Weights of a small transformer language model.
Size: width 512, 4 heads of 128, 98.2M parameters.
Architecture: RMSNorm before each block, rotary positions, untied embeddings.
Training: a variant of Adam for these matrices, 580M tokens, 8844 steps.
Each number is 200 + 20 x the weight over its row's rms, rounded and kept within 0 to 999. Layers, rows and columns count from 0. The size before them is the row's rms in percent of the matrix's.

# o: layer 6 attention output (transposed), 512x512, rms 0.0295, rows 436-462, columns 384-511
# v: layer 6 attention value, 512x512, rms 0.0281, rows 437-463, columns 384-511
o436,097,223,174,192,212,217,189,227,177,188,219,199,241,208,210,179,180,212,166,152,212,213,163,146,204,195,202,181,205,166,188,235,186,202,198,203,196,215,163,197,191,181,190,207,202,178,202,204,195,188,180,211,188,218,218,183,222,193,178,200,216,215,195,205,210,185,174,214,222,188,182,164,221,194,197,148,208,176,197,200,215,207,184,186,214,194,160,180,205,243,235,206,158,204,181,207,191,195,211,204,222,181,191,230,223,203,220,184,215,232,190,200,219,189,177,177,204,201,194,184,206,155,193,186,182,199,205,213,211
v437,097,172,213,162,206,214,194,153,196,219,198,167,181,224,210,177,173,242,214,172,194,186,170,199,195,206,220,224,184,176,220,201,192,218,213,196,171,187,235,211,204,186,224,194,205,194,169,201,143,205,177,201,206,190,211,175,213,169,175,215,206,185,182,189,202,197,208,189,198,210,189,196,223,200,160,174,202,183,182,195,206,189,192,169,223,221,188,180,205,264,187,215,202,184,160,149,191,177,211,190,213,200,186,218,200,207,202,205,199,214,183,200,229,186,185,199,194,186,183,224,199,185,192,241,207,218,194,180,216
o437,102,228,172,193,191,209,222,177,197,162,191,211,231,198,190,253,197,222,155,189,179,240,205,191,204,196,200,208,182,193,169,184,181,210,199,190,188,203,193,217,191,171,141,225,204,197,236,215,220,197,214,196,185,180,225,184,205,154,208,181,180,179,207,224,190,203,190,203,216,190,159,201,222,182,201,189,213,208,196,226,183,192,227,199,219,188,185,208,213,174,212,185,186,172,208,193,183,212,208,173,162,201,187,212,209,236,238,194,226,221,232,218,210,224,194,191,200,216,199,197,210,163,197,223,206,158,221,183,201
v438,088,216,200,205,208,205,159,221,205,174,207,198,178,212,204,224,222,215,160,221,190,182,179,187,202,208,215,239,200,157,185,192,234,195,202,197,206,213,219,169,218,183,192,170,225,221,204,197,181,267,186,228,177,216,209,175,212,236,231,183,228,221,166,204,192,179,216,200,217,191,186,200,186,182,166,201,194,203,201,262,197,181,199,201,216,171,204,207,172,220,154,184,161,204,252,214,220,201,194,218,196,188,158,186,183,172,206,215,195,207,230,189,159,168,243,212,242,172,192,210,177,201,185,192,206,226,197,214,220
o438,088,185,208,171,190,197,157,182,245,190,183,204,227,190,197,202,214,196,211,195,230,215,235,209,185,209,202,207,190,214,181,196,194,224,193,180,193,166,214,203,232,219,242,153,225,170,186,219,240,214,194,206,195,188,211,189,210,215,189,159,201,219,213,181,191,215,209,206,186,195,246,215,179,206,226,241,152,218,209,182,178,250,190,176,203,270,216,189,191,180,205,180,191,197,182,185,202,195,198,206,203,162,200,194,203,173,194,180,216,216,193,192,213,193,221,174,221,202,198,197,197,205,202,215,204,179,174,210,215
v439,091,202,192,208,188,176,198,194,203,183,187,198,154,235,201,192,239,194,205,157,215,187,188,190,172,184,161,214,217,175,178,180,234,227,221,202,207,190,198,179,195,203,170,182,190,185,187,200,203,223,200,185,215,204,197,242,187,256,169,220,188,237,228,211,219,196,247,234,250,205,213,193,208,215,187,190,208,216,190,193,176,195,192,141,202,177,202,203,182,216,220,224,251,212,194,183,209,208,206,240,184,174,209,197,199,217,184,213,226,209,207,182,205,174,164,170,206,213,209,190,200,229,211,180,209,193,228,230,214
o439,094,211,186,234,223,195,241,210,180,243,222,196,191,211,217,194,172,178,155,222,188,199,207,243,220,182,183,187,220,182,201,181,203,187,186,202,190,198,197,193,203,233,190,189,195,198,200,139,209,213,193,222,206,161,211,223,230,177,225,231,198,186,179,202,207,159,212,200,182,208,180,243,199,205,201,192,178,194,188,197,208,177,195,230,212,180,191,194,201,154,211,185,176,241,183,222,197,181,213,169,127,195,214,190,162,186,193,183,194,198,186,194,193,176,218,214,198,199,206,182,210,195,209,180,197,205,205,183,168
v440,109,218,156,197,236,204,173,180,184,192,173,210,238,210,198,187,181,224,183,197,200,211,188,186,225,203,197,188,218,218,175,187,196,200,211,172,161,209,179,194,202,171,204,197,211,196,214,214,202,202,196,204,209,215,214,181,226,176,215,202,189,204,189,211,189,196,172,223,196,214,236,195,202,204,203,206,222,183,188,201,190,205,185,187,195,192,159,230,190,172,218,188,136,217,211,150,184,216,229,207,184,185,221,186,200,214,178,190,192,200,172,208,209,196,199,170,205,215,194,199,253,199,215,195,154,173,248,178,218
o440,107,224,204,210,208,180,218,176,194,169,220,205,185,201,234,169,207,168,189,196,202,217,167,185,185,200,218,186,201,227,173,186,192,186,209,225,186,253,178,212,202,218,189,183,178,169,200,202,194,206,187,218,222,200,191,202,229,215,216,181,163,218,236,164,222,224,219,200,183,196,199,216,218,194,199,162,187,216,186,204,196,160,217,211,182,162,188,231,208,211,222,206,179,209,195,213,190,207,215,190,188,224,212,207,222,240,210,214,192,190,214,182,201,178,173,186,190,207,150,191,169,164,181,233,217,242,228,222,182
v441,094,230,201,176,185,187,237,200,201,208,180,207,193,180,181,218,211,188,173,228,170,183,229,187,247,174,211,207,174,266,232,197,192,185,196,224,222,202,233,175,214,234,217,196,207,195,206,195,208,175,206,187,225,187,237,134,148,201,213,211,201,184,187,186,200,195,161,187,182,212,185,190,198,175,231,215,226,197,192,198,170,198,203,225,192,179,221,167,217,224,228,196,221,191,174,239,218,170,193,225,232,230,206,178,180,211,205,214,212,193,167,231,200,195,218,238,133,194,188,175,152,182,230,168,239,229,197,227,189
o441,098,163,223,183,194,221,166,221,227,202,190,176,225,189,187,174,208,229,205,211,175,194,229,180,220,200,193,185,183,184,245,187,227,182,194,200,209,225,198,197,188,180,231,228,215,203,212,232,192,170,229,183,190,212,215,206,209,213,182,219,188,224,222,185,182,224,206,182,201,198,193,174,192,210,164,203,220,207,206,226,241,173,189,184,184,183,196,198,199,214,200,241,218,207,214,198,188,230,180,214,220,197,233,199,199,185,221,237,225,197,186,198,171,216,203,226,202,191,167,215,197,194,218,203,192,201,178,179,215
v442,100,213,176,209,193,187,181,245,183,179,193,244,238,208,211,213,216,209,175,205,210,200,195,208,224,154,182,177,190,202,161,178,187,167,188,213,221,193,213,202,229,210,188,206,163,212,185,193,216,212,217,211,206,216,196,227,249,183,215,214,195,178,162,174,189,191,225,216,225,202,168,200,223,210,193,207,192,190,171,174,218,202,191,199,212,212,178,221,201,195,225,191,189,175,230,212,182,205,229,185,175,210,246,218,221,205,183,205,252,215,188,184,204,213,180,152,204,208,209,171,238,185,171,231,200,216,230,190,220
o442,101,196,160,205,229,212,219,190,213,196,240,201,187,192,203,166,217,172,208,215,184,209,203,217,183,170,181,186,165,215,198,196,192,167,186,218,193,195,192,205,187,219,189,198,219,165,188,207,204,193,189,224,179,206,218,186,221,175,170,186,197,211,223,210,200,191,205,181,138,217,219,188,185,210,217,246,186,182,213,223,189,221,204,232,191,207,203,224,182,190,194,189,218,217,200,227,209,182,202,215,232,198,181,158,194,186,189,207,194,145,234,193,238,192,215,204,219,176,232,174,222,200,212,211,196,211,209,196,182
v443,101,199,185,216,214,186,212,181,202,203,179,197,158,219,185,224,219,203,206,182,196,212,211,193,213,193,206,194,192,147,207,173,227,203,205,199,226,197,228,192,184,224,219,179,233,211,218,205,175,242,203,194,187,169,204,234,228,210,169,193,239,246,168,202,221,155,210,183,271,218,204,159,197,190,201,172,169,182,188,199,201,209,194,179,219,203,181,243,209,192,184,199,211,204,206,223,182,188,183,209,163,181,209,166,209,151,176,179,208,194,187,209,190,169,197,225,231,185,183,183,208,216,176,185,196,197,205,219,214
o443,105,187,215,200,217,192,237,182,187,231,199,177,184,208,182,240,205,186,188,208,213,200,195,220,168,234,161,188,215,201,182,191,197,237,200,211,186,167,174,177,199,248,189,162,187,211,206,201,218,220,181,231,204,175,201,182,210,161,224,209,211,188,187,215,214,186,232,229,234,221,197,203,211,203,209,198,178,225,205,180,169,204,204,186,210,225,195,190,197,163,221,203,205,200,175,187,216,193,198,179,136,177,189,203,184,208,208,162,197,227,187,205,257,176,231,226,179,215,178,211,195,170,183,195,207,222,220,172,178
v444,104,215,176,193,213,198,231,214,178,224,204,207,204,190,207,216,211,219,204,229,199,204,177,217,185,181,218,175,212,197,199,195,215,190,177,198,238,200,186,167,186,205,205,198,188,202,203,188,207,247,203,198,178,190,185,232,238,180,217,193,219,223,189,187,203,191,191,204,265,188,200,185,221,190,211,205,194,180,213,187,226,217,200,210,195,226,192,203,187,209,204,193,194,199,206,191,215,217,226,177,178,209,164,202,231,190,191,184,228,174,175,213,196,210,199,184,193,190,202,165,181,204,173,226,208,219,202,164,162
o444,105,144,184,187,210,182,195,179,184,211,202,199,198,183,158,226,220,213,215,217,210,197,226,250,181,219,192,232,181,223,202,203,212,202,186,225,179,177,211,202,208,196,226,206,215,223,164,229,206,205,190,195,154,230,209,184,167,180,184,236,253,199,186,215,209,148,251,180,195,227,223,197,200,226,191,239,189,190,210,190,174,237,208,173,184,217,192,170,206,179,168,173,208,221,237,208,211,146,177,214,210,206,188,172,209,167,192,205,207,145,222,214,225,211,230,194,194,211,205,199,210,220,188,176,175,185,178,183,185
v445,109,169,221,208,162,205,209,214,198,197,192,191,175,198,188,202,173,204,189,170,218,180,214,205,182,215,199,187,186,176,184,193,193,192,240,240,207,208,224,206,191,240,171,164,189,174,212,193,182,158,203,193,219,187,170,225,179,197,167,212,220,183,205,199,209,180,237,206,158,224,180,188,209,193,180,219,185,191,181,179,207,195,183,161,210,193,253,185,196,181,184,216,208,197,148,204,178,193,194,162,219,229,210,174,177,222,180,210,177,203,257,200,183,208,200,185,204,184,197,198,191,209,219,166,232,202,166,203,202
o445,107,201,157,208,209,218,190,243,223,191,208,191,197,202,195,187,226,222,178,190,197,197,230,175,215,191,192,191,173,177,205,197,186,195,199,151,178,165,187,229,192,187,200,197,200,162,219,191,218,187,192,186,203,189,206,178,248,170,184,170,215,214,202,212,170,202,168,188,188,191,209,172,172,199,235,209,195,229,208,185,214,228,194,231,235,237,184,166,196,213,222,197,194,231,208,186,221,221,222,210,187,166,227,199,210,180,221,188,188,200,160,225,179,215,201,197,217,210,231,194,182,189,221,210,193,172,190,186,256
v446,097,213,217,205,209,192,156,183,181,210,181,227,232,215,214,178,221,205,215,215,231,212,193,186,231,173,164,228,215,199,151,198,225,175,200,186,192,175,179,221,217,206,207,196,198,226,194,201,193,210,203,216,200,219,196,219,211,177,199,197,221,213,176,197,228,183,183,177,239,214,195,189,206,168,209,199,184,202,197,189,198,197,214,164,231,238,150,211,211,191,180,208,171,183,210,201,180,217,194,187,189,169,252,177,162,202,186,182,222,226,188,183,189,201,191,195,223,203,197,187,238,194,195,193,137,217,187,182,179
o446,097,190,222,203,217,209,222,162,214,177,196,228,178,193,207,161,215,156,201,198,193,190,214,210,192,223,192,199,195,202,187,180,197,194,211,207,187,204,213,202,201,208,188,207,163,187,206,211,191,211,179,231,190,190,195,218,232,173,182,210,192,244,193,216,206,210,230,197,181,185,226,171,197,217,199,198,161,217,228,218,162,188,195,210,213,204,215,172,218,200,184,190,212,204,205,223,214,186,216,223,182,178,193,178,197,209,153,182,208,147,178,199,250,213,215,193,203,225,191,210,214,194,168,179,214,223,221,215,175
v447,106,206,192,204,199,225,196,165,210,210,188,157,223,177,217,225,179,200,185,217,176,210,265,201,241,213,194,201,208,227,194,229,180,210,205,196,248,227,215,216,224,189,211,243,192,219,195,213,188,215,199,204,226,188,255,185,191,181,229,209,217,179,208,203,190,219,193,183,183,197,217,208,243,203,230,212,185,203,213,194,153,199,199,213,214,202,190,164,249,189,199,203,195,203,173,200,208,182,206,183,201,193,206,180,211,176,224,190,221,202,184,220,174,193,177,241,178,211,186,190,198,156,187,205,192,207,176,221,195
o447,097,221,203,185,141,211,209,207,215,185,182,183,200,208,205,191,187,221,223,162,178,214,173,194,202,211,201,194,213,208,182,208,212,227,174,212,223,225,222,182,196,178,212,204,198,213,193,189,185,198,214,199,211,202,200,214,200,225,170,232,179,196,174,210,192,197,187,215,243,197,174,167,240,172,174,186,227,209,188,228,220,195,206,181,162,187,243,228,222,239,211,203,226,167,173,177,203,244,174,190,208,187,201,222,219,249,195,208,198,249,203,209,196,195,172,202,177,199,220,203,213,191,200,206,200,237,176,201,151
v448,104,177,215,206,218,202,220,178,221,210,220,192,203,176,166,200,171,201,214,204,167,201,226,218,211,205,204,203,203,181,213,193,193,217,227,228,222,207,228,199,200,204,176,185,240,215,178,172,174,198,192,197,191,191,239,167,174,197,197,216,197,172,205,230,209,174,199,204,204,202,197,153,207,200,213,181,199,175,215,217,175,199,200,219,188,194,197,179,195,227,176,185,193,159,175,208,237,181,193,186,222,233,188,171,192,188,182,206,200,203,214,231,200,176,237,248,179,186,175,195,147,188,195,185,216,184,173,207,191
o448,104,175,204,203,181,190,194,187,204,227,159,173,197,202,183,252,210,236,231,177,199,218,216,173,183,234,188,215,203,219,240,200,195,235,204,179,199,185,193,187,194,182,234,186,229,201,220,195,216,211,197,175,184,204,187,191,213,219,203,236,172,225,212,216,215,213,200,187,252,158,181,190,193,197,153,214,190,217,206,196,196,191,181,168,178,208,234,185,234,186,200,220,226,193,205,155,194,243,157,191,174,196,212,199,204,226,202,200,181,194,183,221,207,211,222,196,200,198,185,217,191,211,210,197,194,179,193,179,226
v449,099,196,242,200,188,169,180,189,222,234,219,217,175,200,212,222,192,195,226,186,187,200,210,217,229,196,190,169,193,182,187,197,187,214,232,206,234,219,230,175,206,237,175,236,163,171,140,173,206,238,204,198,214,195,184,221,182,200,195,232,190,187,203,207,206,185,245,190,215,249,207,188,235,187,207,228,171,215,189,193,209,187,164,205,203,200,200,134,232,197,205,186,196,204,193,200,216,181,194,210,207,169,196,186,168,203,214,191,205,209,215,188,172,169,189,157,205,238,200,201,164,223,206,207,219,218,183,199,200
o449,100,221,172,167,189,196,199,175,191,192,215,187,200,190,187,176,194,222,172,224,234,221,183,176,195,203,175,193,213,196,203,246,203,209,162,206,229,173,199,171,198,197,190,180,205,232,160,192,218,181,180,201,176,181,212,210,221,178,174,195,223,148,165,189,171,192,167,203,205,195,183,146,210,203,214,177,195,184,209,200,239,184,217,186,234,176,198,179,200,185,228,221,196,231,211,218,202,205,202,186,187,181,189,218,205,197,201,167,194,212,160,208,210,212,182,199,208,172,226,209,240,185,217,197,211,186,200,212,208
v450,090,211,192,213,196,207,214,178,193,193,210,180,209,195,188,197,241,184,177,198,200,194,210,224,212,190,187,183,195,168,199,175,198,185,166,251,246,228,193,208,173,191,203,231,184,198,226,209,195,200,183,212,136,222,182,256,220,218,202,226,184,209,186,188,208,162,216,172,234,205,186,199,256,232,213,205,218,191,188,197,235,207,216,196,215,216,176,187,207,213,212,148,212,179,214,213,205,197,211,195,195,245,196,215,211,198,230,174,231,183,170,219,186,180,184,176,177,238,197,177,225,187,168,197,209,225,160,191,193
o450,090,217,204,206,199,211,200,206,208,190,218,184,213,169,176,203,193,210,181,213,212,198,179,216,189,206,184,210,201,204,210,196,204,182,163,184,214,211,164,171,232,182,219,208,229,191,188,216,191,201,182,238,165,208,201,189,188,200,148,229,240,199,170,212,210,159,173,205,193,234,192,163,194,216,185,205,236,187,210,227,174,204,221,136,203,205,205,194,242,196,197,198,226,186,195,194,204,187,160,208,182,202,204,199,211,188,208,189,211,231,208,223,210,194,199,204,215,187,206,214,199,214,200,181,179,168,200,214,204
v451,093,208,187,199,187,207,184,177,180,192,170,168,209,230,217,219,210,187,203,186,191,206,193,184,212,203,183,188,195,203,205,182,207,212,236,235,227,224,209,194,216,160,192,185,160,216,188,180,160,235,185,222,207,204,237,183,177,199,211,215,208,223,179,221,187,170,238,207,250,210,221,202,243,201,214,209,186,182,200,171,199,198,174,206,223,225,167,161,200,241,188,191,166,146,202,176,177,154,225,188,206,194,234,182,207,199,198,169,238,213,172,197,213,177,175,198,178,224,210,203,165,170,192,218,191,207,185,199,222
o451,090,222,175,189,195,221,212,194,186,182,205,170,224,181,201,201,222,196,177,194,190,212,185,202,219,185,210,184,204,197,197,214,200,221,174,211,212,226,222,208,185,193,178,214,207,157,160,176,211,197,195,261,178,187,219,232,227,177,173,218,206,187,161,214,195,158,198,227,203,202,166,210,234,189,188,167,172,212,195,239,178,163,220,183,167,182,229,205,235,176,210,186,206,199,181,195,171,225,180,186,187,220,190,210,202,215,181,175,221,222,195,200,215,205,211,197,194,190,179,225,236,215,184,195,187,204,178,191,146
v452,101,194,241,211,233,220,148,212,241,174,158,195,206,206,205,218,216,194,181,216,195,194,197,202,230,229,213,230,194,204,183,217,208,172,233,171,190,195,233,188,229,210,192,219,212,231,161,182,207,188,230,188,220,202,240,203,187,200,179,207,217,143,184,177,199,207,179,203,133,181,196,193,178,169,200,207,199,203,169,223,166,205,231,222,202,184,187,198,208,223,220,217,173,205,211,165,183,229,201,219,199,191,183,195,212,177,213,239,185,197,217,204,214,184,215,207,188,201,209,173,188,158,202,169,179,199,182,187,210
o452,098,210,214,159,206,178,219,212,230,162,191,200,209,183,224,182,215,200,203,180,200,200,213,161,209,195,235,178,209,199,165,187,171,211,189,183,211,227,194,198,205,160,213,215,196,207,210,238,205,208,218,190,200,206,204,192,199,221,194,191,177,212,236,175,183,241,216,214,263,183,201,189,229,188,180,205,208,232,205,200,190,257,222,194,178,201,213,197,198,237,200,203,233,199,197,186,198,213,206,216,190,185,236,228,242,228,187,205,190,196,182,202,204,218,190,148,188,203,224,217,208,170,176,227,254,230,188,218,213
v453,098,214,184,234,196,242,240,185,183,224,200,186,244,204,198,216,194,198,173,233,192,209,186,221,209,205,202,224,226,170,184,201,222,220,176,241,225,179,218,215,214,200,212,198,177,199,215,189,181,237,190,189,181,224,191,221,238,202,226,207,204,206,163,209,202,186,228,201,221,208,188,201,211,183,211,188,191,173,189,199,205,199,210,211,214,182,205,196,238,206,169,174,203,207,176,217,208,186,236,200,170,243,163,207,207,186,192,157,227,219,190,176,194,191,183,210,201,198,205,204,220,182,170,226,200,241,192,217,190
o453,100,200,182,191,186,224,197,191,220,184,220,192,174,178,179,214,209,209,203,204,173,219,231,219,190,211,199,222,174,205,176,176,215,202,186,225,222,178,211,205,231,195,220,181,207,182,205,227,218,181,178,211,174,201,185,192,229,180,202,179,186,220,214,238,219,199,191,167,201,203,209,169,194,197,205,253,207,200,232,221,176,190,214,174,210,253,217,180,214,178,194,188,212,198,214,201,209,197,177,198,214,200,178,196,214,210,223,219,199,218,243,188,230,191,195,216,200,213,222,175,186,191,215,164,170,173,186,210,194
v454,102,205,190,216,168,244,235,223,211,206,215,183,193,200,210,189,170,227,240,239,201,209,219,218,186,200,224,187,200,178,181,228,214,198,167,226,195,197,214,211,220,227,176,140,178,219,235,190,193,210,181,218,191,193,192,233,186,204,205,198,201,190,185,176,229,238,217,204,230,181,192,208,192,187,226,204,205,187,189,206,216,220,207,211,202,188,206,180,214,212,193,215,244,208,172,200,202,197,194,195,205,210,201,209,200,195,205,214,219,189,242,219,199,201,195,256,195,181,163,220,186,196,186,191,233,199,182,208,175
o454,105,172,216,196,191,200,179,214,227,199,198,209,199,181,162,215,226,215,211,200,180,184,225,191,214,187,191,223,154,209,190,178,221,206,200,196,193,195,201,222,224,149,250,215,187,210,197,229,223,210,192,206,207,214,175,164,203,197,175,217,211,222,209,221,212,168,195,158,218,182,220,195,187,179,191,246,183,178,199,198,197,216,207,204,213,265,207,181,225,214,187,188,207,224,207,190,184,198,160,196,167,158,188,183,199,213,195,211,206,192,212,231,197,193,213,189,211,223,241,173,190,238,214,158,183,164,185,190,211
v455,090,199,192,214,182,158,188,214,193,176,201,196,220,183,200,182,207,228,225,212,183,200,216,214,196,201,227,182,192,171,203,225,169,199,231,178,193,185,208,200,211,190,192,179,190,210,206,225,235,191,218,196,227,181,190,232,163,188,173,203,203,179,217,201,187,206,208,202,162,166,211,214,183,205,213,174,173,201,172,213,192,218,185,235,201,228,205,226,228,191,207,254,251,243,173,207,173,192,191,206,223,202,213,195,182,184,213,199,196,211,218,224,182,178,199,208,209,182,193,199,223,202,204,215,211,172,192,224,213
o455,094,239,209,198,144,180,229,214,179,198,172,188,185,236,186,202,206,210,234,191,172,188,185,207,174,183,235,189,202,196,178,183,172,213,204,226,203,189,192,194,159,216,182,194,178,219,222,192,183,206,243,214,248,177,214,179,186,194,186,194,195,169,194,202,197,194,185,235,213,200,199,222,208,187,232,163,232,217,213,171,194,201,204,200,198,183,209,258,175,223,186,194,234,179,194,208,203,209,198,191,201,219,206,208,224,205,175,193,200,238,203,203,200,172,199,181,180,228,214,195,204,198,187,214,226,262,222,162,173
v456,093,186,208,226,200,155,194,209,201,227,170,233,214,222,220,203,205,189,220,189,212,197,177,199,200,204,185,179,222,203,190,193,217,196,224,199,221,178,191,226,209,184,248,234,186,221,155,210,214,207,209,203,246,199,202,235,230,169,179,197,169,183,194,211,219,243,189,192,244,216,228,215,225,227,204,180,166,215,186,169,188,205,218,206,197,222,211,205,192,165,232,209,207,176,229,207,183,219,203,202,220,203,244,209,173,218,211,176,228,212,182,190,200,202,155,176,220,218,194,204,251,202,194,223,203,188,217,228,185
o456,094,233,200,214,201,182,235,188,191,206,202,222,171,221,200,179,200,188,185,204,203,195,183,214,190,178,199,182,222,170,206,206,199,191,230,207,207,202,198,186,195,206,170,207,160,228,233,186,155,209,219,215,196,180,211,210,202,191,214,228,197,189,186,187,179,179,201,204,179,206,164,197,213,211,215,172,202,183,200,225,179,157,204,215,213,164,191,204,186,200,193,163,190,221,172,225,202,204,221,190,193,222,172,191,192,199,153,203,211,205,181,179,229,199,209,216,175,199,198,203,220,184,209,191,224,243,212,195,168
v457,107,212,213,199,214,229,169,215,218,189,212,180,157,217,187,207,219,223,218,193,160,198,216,190,196,169,203,194,192,206,196,206,200,185,210,208,144,200,233,192,200,256,172,200,226,177,202,224,208,168,199,195,235,219,184,188,186,208,193,199,194,174,224,162,208,200,201,207,168,184,159,191,203,210,179,217,249,183,183,158,187,189,212,196,179,211,238,171,183,224,192,189,221,215,184,177,212,207,197,227,209,215,196,195,204,217,182,208,192,189,176,206,216,198,226,219,196,185,208,186,160,187,231,168,206,203,210,197,219
o457,105,195,208,189,230,208,164,217,208,190,181,203,213,197,200,188,162,237,192,226,184,193,201,179,210,207,170,207,183,216,216,185,219,181,173,187,188,230,172,196,183,209,181,204,215,214,197,190,216,199,228,143,200,210,192,209,223,214,186,189,187,163,240,201,181,215,195,173,180,186,229,203,194,191,181,213,211,216,178,189,237,199,199,226,197,183,173,175,191,206,215,211,188,265,218,200,203,210,204,195,207,202,224,177,225,182,216,218,179,180,222,174,163,187,193,212,207,212,205,181,229,197,217,202,159,168,220,225,247
v458,097,228,221,216,195,177,212,243,204,203,197,215,202,177,206,189,187,217,195,245,192,197,181,196,191,158,200,179,215,226,179,190,185,217,219,189,202,204,178,188,223,211,176,155,200,197,224,195,234,228,209,202,235,217,178,180,192,240,180,181,195,217,201,188,196,209,209,216,196,193,182,215,186,198,219,212,203,203,227,187,214,185,181,190,169,184,236,226,198,204,192,217,178,204,230,190,184,203,213,189,167,169,221,226,199,228,207,188,194,203,167,195,207,187,178,197,197,197,201,195,167,214,228,227,204,218,235,220,203
o458,097,198,214,236,192,220,184,199,193,206,204,203,191,204,198,171,215,183,209,228,188,204,194,218,186,181,213,202,197,210,182,217,169,195,208,245,183,204,220,218,194,226,212,189,183,171,176,179,210,209,226,213,220,171,193,220,212,190,206,210,220,199,200,208,174,219,240,166,163,205,222,233,215,188,226,181,173,209,170,168,203,163,232,238,209,200,211,208,193,167,183,170,198,228,201,220,200,198,191,200,221,249,194,175,190,210,187,213,183,169,188,194,176,195,200,203,228,201,198,186,219,215,211,207,185,229,201,215,197
v459,094,214,169,216,203,156,176,232,208,179,207,190,203,180,201,180,188,233,195,215,188,216,191,217,202,197,175,218,191,199,213,203,222,208,185,225,202,214,183,166,226,204,172,158,210,202,233,215,193,207,184,194,179,189,157,198,207,224,227,199,230,209,176,218,214,220,180,214,256,217,199,192,210,203,190,176,232,208,190,199,221,202,210,188,207,186,172,218,173,214,179,201,208,160,186,190,213,214,218,191,175,165,189,215,200,198,179,191,174,212,215,183,202,171,230,177,189,193,189,199,186,234,197,204,215,185,205,207,182
o459,096,131,196,199,186,199,186,153,185,226,210,221,193,238,171,223,223,157,217,185,209,192,238,239,175,209,180,227,200,222,215,189,190,232,214,200,178,184,226,226,208,210,213,177,213,168,161,191,197,209,187,217,198,181,223,192,188,165,191,247,199,210,191,219,223,184,284,166,204,184,225,217,174,206,188,231,161,185,220,203,187,208,181,205,199,203,190,178,200,189,187,172,192,229,205,231,185,175,179,219,189,182,181,184,178,207,197,186,209,141,210,203,219,189,205,194,226,246,163,186,189,209,217,227,194,209,176,194,203
v460,092,192,195,215,193,226,223,190,185,217,216,178,155,230,201,211,174,164,195,183,206,179,204,182,165,214,191,213,218,166,199,184,217,243,175,193,192,208,202,208,187,222,173,211,226,191,200,209,205,155,220,213,163,200,181,203,175,193,206,176,217,225,232,190,192,189,235,213,208,217,182,192,188,191,207,199,153,205,235,219,174,184,230,209,224,194,217,229,188,252,181,212,200,177,206,209,192,196,189,228,176,205,181,195,205,213,218,174,200,203,247,213,181,183,219,239,209,218,187,218,238,243,205,180,207,192,225,217,215
o460,089,215,178,215,192,219,220,214,221,206,198,179,205,190,206,204,175,185,207,195,226,237,166,228,200,216,168,203,247,179,218,220,189,204,207,218,223,185,215,216,220,212,198,197,210,211,207,184,223,194,185,208,203,186,194,207,206,210,232,163,205,161,215,194,230,203,141,201,157,193,192,216,200,191,215,202,202,208,194,194,225,189,192,191,216,211,221,207,171,152,224,209,208,192,185,186,223,207,218,195,197,226,183,232,186,182,217,192,175,234,199,187,174,189,187,227,219,175,193,189,205,209,193,172,201,163,205,199,241
v461,096,193,190,220,162,199,199,207,214,226,211,192,222,224,223,201,210,164,214,229,181,198,243,196,210,206,145,224,209,179,236,224,215,209,191,206,216,182,212,147,223,236,219,224,178,213,225,203,215,163,209,205,202,178,219,216,169,186,205,205,229,223,222,203,207,180,193,214,196,177,178,213,201,154,211,182,189,207,199,219,200,212,217,241,233,186,201,189,213,176,203,191,267,223,176,235,210,165,203,282,169,190,152,172,207,176,201,182,194,202,203,211,167,191,212,213,226,198,198,205,181,201,195,182,207,223,197,223,205
o461,099,185,231,196,175,213,204,195,214,207,187,185,204,215,210,189,216,204,199,217,212,199,233,209,211,236,174,220,202,182,218,191,221,204,191,212,241,162,202,146,184,225,249,199,195,222,200,209,201,185,177,182,218,188,181,243,190,192,227,180,184,179,208,246,219,192,188,193,210,204,206,174,184,207,210,238,206,182,253,190,213,197,202,191,233,236,207,204,203,178,166,223,234,179,193,221,212,202,196,182,195,172,195,192,195,186,187,173,207,210,199,160,226,185,199,231,202,239,220,189,231,217,214,166,230,195,210,191,185
v462,096,200,195,182,206,201,174,238,183,152,163,215,193,197,195,198,175,199,170,179,230,193,213,154,193,228,213,237,203,208,207,216,207,188,247,174,170,189,243,192,216,202,195,172,210,186,243,224,232,182,228,205,214,196,201,204,175,234,187,184,206,200,191,230,214,190,210,197,167,225,193,189,186,219,182,195,212,210,193,200,205,201,184,212,209,188,235,198,213,172,201,229,226,210,176,205,160,228,191,249,212,213,192,169,171,190,178,217,173,204,202,194,178,215,199,217,193,183,210,231,208,206,207,187,214,192,190,215,215
o462,095,238,214,197,228,179,201,210,179,199,203,185,192,215,238,187,213,204,192,190,183,193,227,175,198,193,247,177,186,189,188,167,184,201,219,191,185,186,191,166,165,244,195,181,186,193,247,192,186,196,210,167,262,191,203,192,208,205,216,176,189,214,239,186,185,232,229,225,203,202,218,218,170,188,239,193,184,237,202,190,177,192,184,236,209,204,163,210,174,218,216,197,205,210,172,205,193,204,234,207,200,195,213,214,202,174,180,191,210,206,163,166,190,195,208,199,189,227,174,188,192,176,213,211,218,252,204,195,218
v463,091,222,176,199,192,165,190,234,194,162,211,202,179,198,172,197,221,223,158,217,171,212,205,209,187,152,194,181,228,169,203,157,190,202,227,201,198,208,215,198,227,180,194,169,214,199,204,197,222,243,238,215,227,224,180,208,230,254,205,212,215,232,177,187,187,187,201,228,241,192,216,191,181,218,196,207,197,188,202,199,228,193,176,191,212,174,212,257,196,202,198,216,194,214,233,179,208,212,224,226,155,175,214,216,192,179,194,191,220,205,157,196,204,189,216,167,210,200,217,169,219,222,199,215,184,204,235,230,200